{"n_layer": 10, "d_model": 448, "n_head": 7, "n_kv_head": 1, "head_dim": 64, "d_mlp": 1216, "vocab_size": 4096, "activation": "swiglu", "norm": "rmsnorm", "norm_place": "pre", "norm_eps": 1e-05, "positions": "rope", "rope_base": 100000.0, "rope_fraction": 1.0, "qk_norm": true, "attn_scale": 0.125, "bias": "none", "tie_embeddings": false, "parallel_block": false, "init": "normal", "init_std_qkv": 0.0215, "init_std_o": 0.0048, "init_std_up": 0.0215, "init_std_down": 0.00292, "init_out_by_depth": true, "optimizer": "muon_variant", "lr": 0.00824, "beta1": 0.93, "weight_decay": 0.0, "lr_head": 0.00232, "grad_clip": 1.0, "warmup_steps": 100, "schedule": "wsd", "decay_fraction": 0.7, "decay_shape": "linear", "final_lr_fraction": 0.1, "batch_tokens": [16384, 32768, 65536], "seq_len": 1024, "doc_mask": true, "z_loss": 0.0001, "train_tokens": 280400000, "steps": 8678, "dataset": "wikipedia_en"}
Each number is 128 + 24 x the weight over its row's rms, rounded and kept within 0 to 255. Layers, rows and columns count from 0. Numbers have three digits each. The size before them is the row's rms in percent of the matrix's.

# layer 5 attention output (transposed), 448x448, rms 0.15, rows 41-56,105-120,169-184,233-247,297-311,361-375,424-439, columns 224-335
093:104103158103109142134152121127160133156107125128167132149099116119155112116114111143166115139097140116091110174116158150086122149119125104089112174145075129112121114158096077114118126141118126134144110096128117134090157136128152124119111116179135144092127116113147133135154130129141176076189145152146099102120123130092134133152151147119
099:104085124150111124060111141116125138159115135084133154103126150144174113147105104139093128093109152146145112141147139160114110100124120192132155107172167116156097138112088113144104163125170122076100139115141103138138163150099158154150135154152120148130168167145134169154121113103119126106163128093113075133114142127093127160129172113135
093:150131113124172153148108162139124131121101118132103120128144136079139143142153166126118109125132158108112133081157123099118191125085139135085103102089105109115159082165163132152119099115127096108124097116117154130162109139106130109119140104136104062150106153155129079143140121088126192128143124119149188118129128118127183144114055171126
109:081128149079147131188119107091108161110153099167111126137123115149158116126150130101181199085086105106121089149110142095118135137138135149130191143144142111098140102155099141117134122099144126144137139128160096129100117157142086105132148131177143124107105087115137124152141148105114123134141138100143164117145123116124108118119115103119
101:092122119140123131138122076127127134144215103140112128138107050113161137142076123095125154094096127177128111091125156103121112098142150115090110103149120106113147106124128137138123121098154150128186144158127102104113124110156110168145131133131112099110101102113148099159175148163120162127117093147157146130142108116099118146118137092103
105:111132137147106155113120139162129114113175156120128088093096138146124103163185152136138125132116100133093154146117130143148156100096135135048112153102115172118084112149152099160113123126151135108106121136083127100070172072139157140077117107158168134149176119150117118122114136091160136141160144174131120106136143116093097122137123113115
110:126112128123154112132108124092161144107144117111119140105121174145141127113115114124149152131102162122171106170089152128111119049166134172110126125146179108102125116129178105127137153111163071130144117114113152144086174120133082104149127112146118128145112110117131120151087116126134153119107107103127168096085145112108142127102113102137
109:146148099152134093108107142142121099146156082182145128097078135071139137128148138122136134137104142138110159069098164126084147123132145112165108121119158153130138155141122132115111159103152106143118085129163151070111132157123150129092115127126136133100132108101120121149095137164140142116140111102071123130147146153156173146148134099152
099:145120089141125128145120145116095141138138164155076109121125125085092137075158101143143096122162117072150120087149155121149120102122118192090132168114125159111132136143155098131101109104154160122176113122126131108121127122139131141121103147151098177177104104148126134110131081166096118102124089118136085163108131092138116133181134161149
097:122118118106107137094078110143134094134110149133099113131143145104138104116096157138144135126142120161141111129160136140121158106106123139104088164114150121105153106110123133075132129133141103148090137128118096140150093126118121123136123122134124106161117107130140156131128129165103098128148171151109118064108116126111152170109140134129
107:092100177082146173099168121129106098166110109081150154119112132143102156142122166137121148155119109137157103148160139125093101138080102172097122133147135129123109131153097111140126130082142175139146138134142113118126116138171180140111139155090136149100161165141113162131104131154109162104128119126170089107138134109124133127129119114165
117:127143132112120132163150176110100152115121134130111152150126147144130144100094105165098161112136130097080127148114120141136128143132141107097126130171161148109146183128184107157093122133113146129099157121140147106124116124146123162066142121155168096117158121122140133099140117092172133171113110114091101107095146118097154110174150123130
113:191125090125112154153102162118124157101112144096126131144157118126098078148114113133114131109142122127145123096142112127150103167061108154079130152154116106169145140112142099149155155149100162097100137073122135089144124142123114133124136176140152137141158115120129140106105133124131134137156103127108103113132124150094119100114105154124
110:092159120108127121105099126140110127151121119107136164106112138113124093183058115066119115142140123074175131124118155133174104142149115122105110173157119134161134116095133144100164141133109121137124131155104138143133115115132157138184126137092154104136128155142137155178129091087116116159149158123130110129150128141163142164149138135120
113:128146137144125121121137149129134154121093117128174089162143151148127094106116170162100122123147154134107147185147170083120128165107162122158120178153125140122129155084142148154132090146102145144152136102177160124145088133136119176099102170097152135121173133105159151095127125050122136133113103060122108157121123114155142117112132119142
097:139093122137106129147130111130147135117173140088122139085136132137120141122112108138120117142160172105155101125106131133114126141139120118145116118103132089114110150105123105069133144107118087126121160130095141103079094117143087143115141129132129136110114142153117134108097120150188126132088096102145118123112144117109109121095105145081
095:121154120153165092159100132163093118116142115099122150110139146137117138129139116109133099132129128133122137135113111127089108137139131137173144062115183139103138120121151130168142172169144160088097139141116165141130140080155096123152179129131153083093117111150141171129080122125189133137166092165126153163134090151177132088123132140127
094:128109125108111117120121145157145125096174100136128124108149118131119100162116141147146138152122152076163117120144115126112146151109083135112115142162140132120151150113113188079160139101150134132175141108121104113121154098095110117103155091145134123128149160116125098150105099137092109144123146115099137168168121156163137151126100146135
093:165176118111117139110161163134117111147123144134188139139119138093127154139067135172130160151125142116143115127089110164111134140153112112116159151136136173067126121098140113130132108115148143160099116133153117095100157131121166117118118116107154115099137107145131161159155088148117111149138131147141103148124128148117159107106102113095
088:189115128130081155122128145147149130105137130129128160114106113116148140122147120095112095110154160154128150120164149097144123162163096123142153092116130105102161114122154144100093174149118118123099079097129135140125096125154113176134140132121138157088178114163120120084150127176106123159130135150119124157178169179153150120133188145131
092:128147106129105163126140152100144129157094142150104114118155110177069141145084115123128122139122157106134108160157113116160092146146134159093129143136116091166098162149153161142095123183106116152116078134120082097123112157113139141135138150140128183133165120165154136133135158127178117099109111136133101134136137090088153121116094170163
099:113078110130139144092143130070130154152130152167127106170116126129123162097129112113180114110132137092113107109119137069101117103151114175120125136153124095140145140140170140115131135128133096138089105108139100097114099110144065132104111082100156149161111099117127108111129169177128150126100119144190090119150132108149155103091119124132
094:168145156165168136130137165173149120122158091139155160097129142089100128139157108116120110137139154108149123101121101126123151105143124135142125153121143163141152128160145107135150122139162133100137146136109163122136116088154135168117114183105168144120174137111106150099122107101164115125131133148112057134138108163118119115144105131131
102:121173114108124132103130122143114127146161127117158121140112097156097138128128120172146097071159122099126087116117094162130145123100120163129125182096109088132142110083115134157105150106088206100102166142141152148120125139141127113117128101121102145133136154151161157145112104145095127081108101143183139135109165116145124144162109123110
093:147140097106105130098102120155158166124118112165181124103159151117110156088094121134128153139137134150121134133123130167105151109175129126147123091150129138087130115141114172096132147104164143086154134147112139145169182120083094115143123155087097160101143148155138145174128138114129103053120118104145170142129059090105152147161148140140
093:148146161123098130152116154092115113140199153078143150146107150065116112110125133122121146112135112103146142160128160090148118157136125172139098166123167122159135092085139078114149154109110111141130127131138134110118113181174139123131139101143113139128120154095076131090124125169127140147135138122114144105126129138103100120130115164154
092:146141164136153115130114095119203137143183127098119169100144117116084147105101159102126162121113121133085156131117154109149120127103125121102083160129137121107148114116121126136156146130110122098174131138132125149137142104097117142146128159126143096137130188151118083140163068102203118140127157132116146140148137144128152116146096099104
101:132158141151112081092096154129115117152132122121119138107130174131171135124130126088136129195097116130153117139127130095113108136168099134141119130129140155143108133141132081090056096111166133114178174104154118107121192154113105137135098063138107138082090126153106087122138142093119105117120146141121149130130097125132114134149122114157
091:128141148106121139137151123115146099175105105149124145057124086097152133102166111128149109092118131082201140095141161163099117111110131097141116121087113172117150151138139067125139167108154130134129100135079138170140137115170141120136128154124097129113119085139126135118125099174113088174145131103145127162130187111143171106090154153135
093:111134129119116109143159107117145143117134135158113114149093108139170113075127115182120114152114125123103125067147122136122123137102167158137100120113158106110093127117148169131148097117088225141107131150130124157102146142138166145173137143101107152106127097109118144106129165164110144153114139155153104107133125129075150130089121129144
090:129126089132137116127118121100098123102104090138151122124112105154105191150133126141184166089128114121178148093165105172090077149185143140180145154139076098124129128118076096141140159160126047116084141119119154093125126159107164148105116150118099126061131107160156111141089147142096136118136101138171182135141136167118098108167125127114
094:123129139154157123116168127118165090104132143143145120083136075112126144110120133129088134070104131083110151129158121118128158097106175152104103065123114114140139149076132143149174117107148151155086130148121100114166094105135135113116156191115188141119106153097117144101126142119103132106112122131105131131131124110119106100139142097163
112:128123144121095111095133151122124149105164170173146124122093117127131124133163132160148123126128122129172112114151128083121117127157134130173119148118106081173105115121080100119093107122103130153134112120120111147163147112146156136088130122102164122114173118101129076118097127157131147146138116157178146162135167105097130108130145120162
098:135131151140141127149145131126077135163107109112133120132146152161115167091082108100129114123118125164104165133123142127110129083088108122124126110107111131160129120165146108160093161123124135158121095149157152137169124065168123141117153121144099113124098093137144112123113116114118105125158108116158106059132091123129128116121124125108
108:109137125146132122150130115157128150154079136127139146150081124107108107110164149057124130172124102150121129184145112102112086141122115167190128162131165113145157164098114116134179172136108173073103133070107142137169150131112107129167116093106111122155074082118131107100114135121161143114114137149118102125150142087106152148108180099143
107:117100104119188115165140124077150086161120146138136108115130150090144127119075107144128138161113149114182150160107117109141171098116149120118136157102162150136125132139116152115077090113139117130134133139141142142178106116132131105141141181152104124120143163125113166181160143159136147145141127135153158136093144133118151141145099126147
114:135145095151125116091119103153146160095139146169123162125107129079130137129171115132114128165149126127108123110099130103130153145100121132150125123130150118120094092133123085171144147137132107123131125151164085118119109137135139097133128139141121101169159124097137102111104100116128175137125115077120110119130096135120121128108130123110
103:146153174131084168145109127130129095113065131097123094121122116152125112130077123140132099102125126080123113151105147192089141138086141113111149112100130126097092108134053113031175111156133142109155145152125150122120136166168138134124132166176105122113123127114128122153122096126115129138122126111086156124093157078114132138139130132103
103:098106133120144148115118138144129151148137119181166177124150119120181126108142142123160103110112137112154114134113123124139112188139129118107149110134088136122099153110100170165115145108120138097125108117126074063110114080085130138124166128124105110177116156122128137137126141135147138142105163117125160133149147107137080134096106134133
102:145091095113162133113100095129155111141148130128148118161145104144103119184172121127112187098106150134103101128066133100164131149130149112124116141117123148143093111126144101118157112138134105173109085139119144166089098082112136076159093164134192109114139118137112127129137139157149101106163112178107130112112141191098088117119126147129
110:152142079086180124152150095088118175074142159127146167117113140118138109140103152116130128113148078133102162136137126120121112116111140111102128150156099133148112154108186099150154111132135087111103111143152120127078109099092122148162109112123196095108152132130121168152142166187119117132119102112099094132118187170124137109133119124130
101:112135120159137160140130140152136134125132098157123079110129122135082119128185147147131134093126123137078114102147119144105147158123126158113125110102127103109114185098112165173116121120120201110120150102171082121060138100058133135137121120087138156122149134100153111099119141134142115137106141154137088177130097134098131127114099140127
099:161093122147089141161133146126152112152104104117143123137130119159110081141166090163126094096080133121172136147137122140130134143131140133172164121127163182077156129139140154160134109115141168124114099086125122078119110108094120155080139097129108107145101122111104128150117159111096087143163123119135129141166124181097118132108091128153
104:130114142165103148132140085128132149122130139139117097123135128089133151149093129110113076163116147131117104158100151098128108151086182139158141112092123116153079129108119169154159108149140125120136129103107097127142117104090133133114126128139108104146113109146112132150127117141143154125120140112094092122136167107157141123120115115096
101:142116103156144159124127118116162177119142126099078125121110127155146132140126103146093171147122121155099123147153087139156135140126099094141101135105145115130148121141131099132102118126126116100117171139127091136161172091146127127116113167140129126142087117128168125105109169103161102116153097107089118092114127125108116131094103100151
107:115165142127137170114152111159161115127083143165121118123107143135129145138133091142138155113146169144086122189111145114106136095137123158130094134134153162082132128125108117115139119168142054139162124114141145151124135128093125124082104105124168072140128113115138090129118121183157107097117123131096129177152153085140118155178122081141
107:135106136127135119099158108167129104135157138108094145087141108142141155088080118116098128172107099145119137132105113150165155142125106118071115123152103132145122143140159198094119142126170151150134143093167152124152143117129135130167133115121150131137180116080115123123140132149157141121115135114173127148104142113147130105108130100107
109:137143112146099143094142126087135126119101116130124107166165138122141140115138119117113141146097162125106148123147153129125175147149126128100112139134097130141139135169110152093108135090137148144160128132092086121135158174127116113109129104141097136131118103104139109149093129169147151113143155170127152168119114173176090110139150163170
097:128133092119115130152127157103146151118095117138142108158121127137124101077108122148105154096109115131160152085100115103127141116166165118122120175126175102123130137158092112115108095158155132123128098138168083089097103121124118149102118148128080143135130131096116142155139123158108134112123098140138113152139153055082148175166149101150
097:132114115125148161146147093174116120145139093100105066155110136103159129090168138129155107158134114120123134134123133099148101145164120128177147142099124156105134131108101134121128107139114150131110115128136168168105164110142128129139107111141148104170170098099085164135105115146171136105122122191142124135111158153152151115120157125119
092:086109097155120083111115084100136140118154106133086123140091176115132130097161091133135065098126153101141115115125119138145133150148119141117131074136160100117146074093137164107179143143104179107148136145101148128126116136106117141141120113129100092152123113129132109123089174065119128072167154117119083125155112133118077133119094145124
094:168168123142109109133125112159146147152161133087130130140133147114107152102093118140147102107138090130139109136153151156132149103119154151183136134118113157174133121097123095162103116105134168120124111125118120089156091136091168107099133187135059124183125167089130138181078135096120129087128098139084159098091095104130123127157111112144
095:197131164170087114150133146142166137084141150103134139201128101112132137121187110123133090133162144120105164135121128120156161129100124117148132122113154124103106149139093081134104163146127167163138121133120154130144107124153082094150114147108133099146136117100148134126084130141092132159080128136129103100134127137100158102123155096140
092:122129134149129146136102099128139156139088110109165094121124151115122117144082109150117123158116102173067124094167123133065153109170132086104101102109103107110130076126130116093083123107108134146167167112105130148148122143118122094116153138178098129061109133168124094133131125099067110147110138120132167129098111125095106132138120144136
099:086096158135126125117111130143129137170129119148150121114153084162143118116121133161112093099133150110081157156139135112137096150125139090142141137125108126159129163124124145115127098120133097142101146128103112159146163145122137133170119141101084138115123157151153103132116116146136130125152136133137179143124126099154113149169113175124
101:169119123110055129139110106137153128125127139162148097096140125189159123128135142087108170139095124129134138136121119147123120076140134099081163109160137166103119150112116164123116120178144104160136136126110079119139151113155123084155067152156121131109116137104093112142166137136132098093099112133099131170136128154119171152138087125127
100:128141154126102102123143095100116152139088083146115159127135112089160128171106094110127120143117098149136154140122118143132142164098144155169115137126160113179127143106150121193151146168135146115117130127135148147122081140121161136099141123134135102120128125121172153133117073125136142155155127139153120120119140110119140111096140111106
096:116133083109123084114127121144145152127126119112126086117145091157090134136154114073075139121137133156168119096109138136125148124177112105095154121111115155140118083147087126154144073131146119118133151152129159119126116113186125120139137104163107131120145105130157129091120124096112106125121116169132120121153131163178175116089133133116
093:129147108092111146131088072093119152134067087150132115158100120093099103178109135134127111121147135153147119111123102109097164126149164137173160141117148125109138106152115140136170161114125091120110107117174094111094103136140125117141096092152088090145135095096132118125138173113139113151134140154095136141131111129129137149165156142114
098:129100117168112131105126103172162148140093114134145105170132089133097148118160131143136051130162177131117106153142114156145148160144138145146118128151086131100111103162107119174130138136126094071134144145122160152150124122107114132147106133166113139122172072125156141145103143140097154114121088110128140140174165111120157127109093123143
100:128127142129116163138138152118144142136114143132136106114157146137127139150111124120108115209128151145137116127063103189128126083117068150140167149117167111113144113122126131089116117160204105135133108145150117128170148137112100104108146128077175113154130134160124132146077151126114134133101116158117152115128125163101160141091120110155
101:152094118153115126067132139132132098131141112116118094127109153132150131142135069160090156119145122145141079168129083112143109115179145126099174138145142126093127111129130121147079119124148125149112157120113106147123081104166106070098131111154093127130151163108095126136128158113116103149124111150126163153117129120142139118129126145126
092:137111126129072119159132124154146111111173143099133097178129072117146119165108120056126124137145159157091115115096140117139148160160084126091127078128163140106095108110163146073164113068105104171131144116105135090112157070181099154132125182121171107142103130132122148159158089112142113136165146155114136123131088135083119124131149161106
104:122129121133077168116100156097162116093116136142126150158121131162136114160133198129151120137165134109143125152138128112131133129136141148172163123103144119199137103115115134154150104083108097145164109152158089139146127149139117150139092100089123187166080174133081124143096127102138137136115128076115147107126096133122142145122123107159
099:138141142128141125124082112138133132132155113120087158141110127121123117138138138131129122129114139105126115155061113138151108120150159130116124152165151116139144147177132103112098116149152096110114112123148097137172077140148135137137125111106167148142080162109136120117101152165121128121129101150170141109144140099130140139140155149129
097:146153099138147142147111149101156151122098135113134136128121187146118125112170113153128142117120103127092184117126139146124147092131114097094134112138144130100104085143144113098120094085140153135132102115149152183134130100117167131074106137120142173143123171140124134132127104104143154145120143137130127124154135096145147097161146124120
103:093142150169160158128113080114129134113118138098082098165149112115129105133132140120131127180112088098121162133151133108124144159107159158166100131105112126086081112128131100145193128124109152098109115133099125133185145150136158144146136089111098144159102140126111148108119108114104120178117167130113146140138110131175120149170082124121
105:114125118102226141152118154136184138151101119158163152149146130118132094114151109089159116095152083119130116152116125144095172129137123113139165094116098157102122101114141130140134136141165175181154116099116122158129133157132138126098137131134116135138112155100114090133132119104091078118164157112084095104091136156137146147137139114152
106:124146173125055093181120122077088119109124129079106109130133176180146117161157141135152169161133111138138143109147154118157128143124124126163083182125134125135123093104143149122169126162082149116127110140162118184113143147125164112101142163093137097132128161121161163122117152108100090150157132153105156154138114143144130096190105108100
102:090167161169084132140155094129114151121089142125097112211142130118107117156147115114143088110136123132110153153129160092133147155099138176087100155110102106162125086149099092111131117145118096093118122163148129148141143136123100092170117123157124108123122095146126125143143128127083130130155131138144109147142095154150136100151103088125
107:131135164112095125189133134089129101116113159112077165104109136146123102146110102163127129125133160103116117152115139138163110132136136125101115140114145129119105129108160085113117114143112076175142128124162139130090135166142133131052141155082124119109110101132131141141134106150127167161146142136160140065086128126114114107117130113140
102:116118127139123124119125108131170151118159145089109135134107165128127106134141140145099114155101157117106138169133107110155127162108168112123138109142150124158094128095147168116109123147102135160133126099162131175114152136161119153155158120138162137124150146136114059118137074065169143133138130156072112114176167121146111114129129115161
101:112156142182127100121116100142117131158067123105139111117094154164143150146110112106116150129117156169105150136119163112098103143145147088163141136184126106112141139105114155114145107137130166127143164106121072149103122116170132150146155142100123155108104110145105140142117118117119129129133114124165074172154112086126099105124086120126
108:114148124143116123144141155115126123107119130153135144069146164157152131131132134126165073113121138156135125123102136115134143135152129131091129103140102126148098116152145088110113141125131125143132123106146134124157116153132110109140111105141132142129161138127135095118118137148118128094116150123174164078115136117176102119090115177158
099:153138133116125110131096126145113163134132174096113138144142137126144136112163173121129173082151129132107095133137164146157150131104117108144102123123128136160126136171078136097115128154129139165065136146137120137120130151162093097141130180116117159187140100131138161111163137153116123143086108116128090122122135123123111120105177102118
102:124083112132109093124120149140125134126086174162154132159116148097116131111123179160145137132160148151157135130170093114129131156138097123141148124111104109128155099133151128137123166123084128160134158173123138139103078165162108117086124117163147121132149141184116121132145141078141115156124125154137156126151146111137165118166103115111
105:113082140143127159089125183119146124123106127142130133136166122146103147129110143104149093068150131114107133143065108134120140114123142114104114125087115173096128133119162142146129149123140115132165139144116153129137115120168151159127143096122102153140173104123076102072093081094171144130125112097125147096096096137099166145137127090143
108:130099117161111171142144155153142123196143144142120139119127117166101137116149125158122114118120123098107135155095154124104138065103144107118117105120160128200097121133135104099132127083149173148130091102113076167103128107142141114111148142204125143149119168141110113164134110132123145079130146133102121127114131109141117114100161159093
095:123130088105118119127150115098132161144135117113126133153128101075139121081146185100118080137142181127136117115148131115151139135074170106100124137150127162136116149084116112143120090144111140121112128176165142128132123142091148149119107105141184126128144087087137138116087152151118116149108170137096133106097129074104113168148123149147
104:108158133131120117150127119100144098131122148143151133129139153183132124123171186100094100113132136137129128103160116134133130112128160142123135123133142150144139169108143080141106132154092075139118134131112131093100120154169153112114097165119126137098103102122143142124112111166097121149100136113143117094079128088127106121163124092150
097:124109138103123109111139163132117134102098139109139099120153110156137145114154124137133163118120085161124155144183115104116109136131162167126121142150109103164179115152124107098133099126128143124126104095096069143104117150114108099167135145120158116118141089127136148099161136116169098142108089140168153143149075156132120114156144126130
100:109146150105152101096128147113117147144106116151130145090130108099138130129095166165130109139155133107133114170133110141113112112112149112143134105190104097143110171128070116152150123129163116137097164123181119140115096092091144073154137131144134113089126150097137100101109162122077142119155121136128142093114115102144153138133093143130
098:120154152133102111135135146138116116137111120102068145120151176141167118142146119144083187135148130096104098106158086126125177152119175123128129125112148112100129134063130108098122116148106097104120142095124164123141137080137150086134164127140116112172096133147096171134116105129125144117112117112063123105101147109116118149126088082112
107:122110163113169122143119140123149125146140171104152142149121138151114123123112123154120114114105148117170141138148127119157118071089206129167135109149140133123152136119135104155163113145119143141151102133114171141137122168104150101129093113154082101128113116132109151149131169111160133098131137106140151121115072117128145143117151120121
109:130176110081104122119121121121135104158119105115150147148125144177164138108111123125151094142130109154131124144172106111141126131133124051119144141088148158122120123093148078135107119147114176123131159100174136133162154104134168107118136100105085144111096149147140165102120139124130148141127132116133220156154116103157123129123154116139
099:114089121155090100102135161144159113119097136093130116132137155072135106094156115134112102134088153121126131112132121110151093094111124121077183091073131139163153140180130095138161113140112113152134129136125079148149129133130119117134119189148115084112125083134118077140177147141133127121119110119151153132117149107082122098128146139120
097:120136119106091128134132082144122145132115171120081176158140087108153197151161130082145132140118112117148108109174112129148147134087135129128146159139079110115108135144121124121137163112107163155125104167098115073135127126102127104160110123129110142116103145117101080137083162134097151160112120108140119116104144149082110159147145116142
099:117105143119128149164161171108111116148111142156141130116136098109077148126117153144107111146115103121144101087120139128118103157112142112133111121136126111144160152135089099130133116104133138117106118137084144098148164106130133143135151162176151163135168183122140124121140082128104107129169103130125062106127157112140162105142138106115
108:132120115118119113153136144179077114124090135177129124105135079123163121131164120153136137171151099122105150122150106155087098133154124212151101164124117136088116154132132117135104116139136114117161149131123134120078117137146141153133109116127128103126122084117140127188090122158158128131140134145122123111164114131110127149086151113122
097:157089112111116116147121123113109139125096104126100111133130101126123108134117089137106113135134113165141155126136118111147149123103141108130118122130140088111155149124120164129100143164103116144141146092182134137144075102125118098104121118126150140105113179141097138142114133103119115127096100163169118144140149119121135149124133151130
102:138194126134143163096100093110107117113143126112126140146124124144145128084124094105145124169118114098137104107089124107153115120166123140133109145122078175112084125104109098134120095081154136141108125108130145112128205124149150144129144110146131157150133181108132144121108128141136153100093135097161173170128128105105108136126124123106
104:145152142160155178101156150127131162135134129091127153171134150135092119142126105116152139076110135196167137156159116179134122145115115074135120100139135171111144132121120140144080135115131122137159121136098179103145134124125121156116152083096139112096162142151156128136197116132089089144121094106113161125113160145168117170165104143168
102:167130132125161121123136094123120137153119108100124131149119138166145114151145096110121115126151139120143112067104122150145109129117143104093156118121117145138158127125168104108084163131119116101144168158121144154164132134156096098150156121127149111131128119101092144106104100106178145100133123124108104071140147144133131164117105147129
093:105128133132121192127172124132146178148143135124140159166133141112097105152112115156171140157151092121125138112142084134146160139147159105116183186165110143141067112145198110136131136129149158122146106122149120154145150107167124155114146138150084120150114141149141120146110103134145075127125117128129135097121139131167117138081116137100
098:097149159122149166105153105103105138166125109162129144107143134119087143149135117122128144123154116153175104119154128121163133115093127081118107169139116147121080115150097131109114135097103168137116083165131160133123100151059129089129097129094107139118072183156122083117137141151127089144115131124103112101115141124149087150136147122130
103:141119132135107147109141104079072086119122153091157115156139140127129129097117098123104133135164130158099125088173114109171112145126107156120112117147115133160143125103119126126121128120124171120103157108123173143178123161142114111111163121118160163112085131145129119074165149117119087124090107095132101109141136101082105115109117146129
100:128105138178143135115118138119137131133148187141132112158134140125128142115171128137168153154129107136079115119133135135139141112162130142113107144107105139126106128086101076156113131122156141141154142123131126130104114158142099127135167139164082157151141100114127115154062136128128155107100120136121122131080181126153127160107111117114
096:094102096119182089115136152118081157114114109082148097085154118142125181157106094133134157104142140104099148146101113114127133083150186106115161146116159121091137146117105144122140083120171145150117131123161154092125070118120131115143143100160077118078110150087093121121102135116161123120113090107111131132158143114117103131123101119098
094:153118149114146146123160158109129119131112173128120160108151165111144146157177132160136143151110090103094133064124179106121132124118130148145120135126195140120111112131130108095086102097120107150149108099141116176116110157133135091105154144122120135101139092125138136116122085105124169153155083088128113153138178158129126109100158134106
097:138158080126103123126123153106133102125157108140116138110108124104095124078145168104105077158122092087123130114125145133134107158113106139136141116134122140118110169150093066093180162110086119123139134160147128098161123113124133134200126148106108156188141131124159147133136110143131164118119154110087152117108091088114155117114146111106
097:078141096105101138142147158154142151095089098137161127140129167108155106116140137111127135162079154150085117141115147144101113110090127133109157119187127124117127160105120113142114166100100147095141104101142113088099147138161134121136148169152117097137069098112127067124166123145126103168124109099119178125157120103148108111129127160155
091:075163143102160158129112118114127118163111117128146143067132154097123171149073146155124138092150123153127157175123143118129115138121114143163110176158144132134127091157148112108130096139137074106137079121120143141135116109128141142132115114145157081189128152092117130115148131134171134166147117120162183122135104151111110141083107135114
101:120107114145129130085111129146153124127158187094092138079150077130156110129167154139132126124118138180186135149148097129137125151124070110143103133076105156101138132150111082167121146144150132142152143126091104104137144085135123117133139125127164111118135122137089120101116144187133125128120126155114107154091141143108096153121081072123
097:117119130083119121096130144160093109117112096134161119101145084103111136096071109098124110100169117138088139087149118168097127131143093167106132127117063127157110155088127159131119187141140125167127102122161174093112136118119143095166076116132134088147131110101124087117105124137161110110134121142094139143131127114082095115138144147108
097:147109156123092155094152112121108134145130099129163135143103122109181111124101148133121144108134158143136091130118096171113104144117106174147153123150102131094140133100101129091129150157141113114125164131105117119156141135123124102160155093155125171113193097177091113129104114139132118114114135128152115170136132172139141097106114156130
101:138161138166101117156094107151126134098134128113109158121104125138147140139137105160091092094122161112105149155123122078060134103123126068126142131127149140125102135122111105127172115109138123132147152163143124139163151135139138154138181121144138131141146133097129109111074098116120161107160110160098111146172110112099137146140133120092
092:145153099116129163079158112117129119123118120126112152097126083127112121128148136116129163080139128093096155104119138102145134139135132125122111131164187118170069129104162197120145139133129157108123119102138166124175085117089129121105121139147114166097151140115115148114139114091142103122150154159107093107112126159133108150137147128129
091:127163155084119112171136150115109102135125110130144172118135143122132106130127155117166144133146123166128164148128137119166158141116123147126122093129115108121132136105127114091134142127146102151139131126139120090122134164105133174128147150123127119094118147115140138139115141147088135143145082132107108119154153078126136093162100139116
099:129131151139114166163117149132145177111112132103101130085113168170103082121140102134124075087106139124134162152112117128135202182118114116100112165126164112123110112148119151118158106133150104143167115106130139143117104107105145103127133125124115153165137138132114128141163109117176154110154165127117115149085140121124087108116131123141
# layer 5 attention value, 64x448, rms 0.17, rows 41-56, columns 224-335
100:136087151067106115095134120127139135132144146154117155112114090123135158088141173136137079101119119148134155114145138140155143128065139123127110150102135135132130096147172116136134163137118077133091099125130093128096127101136105192080131156130125089162169127110201144101136139150170146121128124084123145128067156071128182110147109130118
097:095179136150124131174159134163093119145115171134102127146165170179136152121143137134139114129125147165160126096116167104121103099098132128105190104121129140107090148136127099150088136114124125116142116151115099095146081145142142171108133153140125139157155137145131123113142115148147140138134121106168092121107101129092115163100135089141
099:129100176140130104197172133128135122125126105096133135123109112165123148102131129128112135109129116135119144144137111148093134155117109135134124121098124092129157114166110103129095098167124144125125153073079145139109171077162110115141145123143120148144131099156133064134120153101129119108188137114095146126157100120152159134107172105146
107:124151184108143095092111114122141087128127150098121157135104132123128122124131124160151159101129094124116151124132087144136097097092086093164103131116109149162097090122104119137115142144163129129110091105141159102112116149154136130123083184145135117138167108073133113162114105114076114105104108127137152126106112094106123145153137166098
102:117141110131112111112087097149098152090118145110148145142129150103117110122138100120075154156176126124131106142141112115088165149123156112137128178100125109143139124071103106085154131138148124118095134155089137161104108103129096123107142131182125105137057140115119136165171130123117156156125129108114130083132079158135161104107110146119
100:105114134102124138138158174177153115127138097152135120127172120083119140125137124127123131160145164113136109129151144137137099149093127152162143086106144094153160140160094141124145099176157124131162141126083128150111117150116120121114123161153097109149109112092101079161164092142174165143161169112127161125121105160090094167120087177139
104:142112078069150116108141111143123104150141186145121145137108131155119164167089139128123158133147103106128197102165102118134117134091133041127118115141122120119096101100161141116137135149095108162100161138174116126115168120130142124114153104127123123097144121131109154124132149109128126150152143097146178172112150116088135126099153105126
100:096160129121108125116139149113093137155135181113163087137166125130109089128138144089135108065114093117116118106141148155127149148121184118087127132122098150127079118146156157105132146126112161156156114112123133121182082115138079123159129104136115110133114077143143101117167146166144102141085159083102102129135142165135081132116151163101
101:155086127179128115130159106092081120110126149152094136144166110106086118122134117121135148134119146130147137093147134157133102089083150132135129125088117125159104118114101147169136114113111130170130160100126160148127115141119100133140092138142112118117111174064112111155178144088131137143121104140142120131096164151132104165113150112141
098:085110142141154117103173157122143121117123089126117056132134149123177149117135144103102078152100128148150112130128127134110202133135180107153123106130105169118135160119111174154114135116103126132119123127095171113137146085079100127148193106148159152116151151080161153156076101119164134123185162113162098158129128126151150151145129145131
099:129120142105159092125114116140114107149106144155114106091136100122132088114116139110125167124096174160106096105149127196131098094168116131170126163130143152102134120186164128169102089129127119129091100110170119122115093113171131149145151120136102113125114098134181130130131156139104111103173115163111163094163109132106133117125170132106
103:153152107134121158141144163126147119128170137075150132102143149100113100103166085146145127123124141118149194112148087126116162105109126130134141163128120116150122148130149185173146152122138125122102141135126137184137143099094165134156137129155154148151127126121145140169168102156145153134125171148152120105097150146121156120152111108153
096:146220109131162140113144133151114134096136160153124108162134099119092110108126129120110124135157149103110121186151124162111162133105156135130129102117082128142120168075107150183139091167127140121147109130164136124130136126129099120162123168153133133142154138127131129114100132098188161107079147140127159116101111150097093121156165080127
105:152118158103154128104105164159151146110170132150136150165168148135162158162119108122159148068097136101141125166163107116164107087121131102130127111172092085140115102129093129140116122105132161131164155151118134092091102097107070112065144105145142163115129136117158123136170141154116120095127155147147150123143112119147151122156146094128
101:145148085102198149140107115086090109085154127117140113118128165138128103167163108098113166138180179119128148118109134109150112126119105115118143128157131176073119138116126142135119125128136090114141127129103137124124133103094143124154139129091174112104144089115131150108190101138165123120162129100093137144120171121114116107100099085145
099:120152115145141144134091151095087121112125120110129171158105145108160159122132153089127125140095124129129144160141143104135120136141154112150147145126158109128167129146137112113164105113130146122123116092116112110112118116112104105132116118140116132099101136164107093121095164134147175118136164135165158137133152140103109134142152144113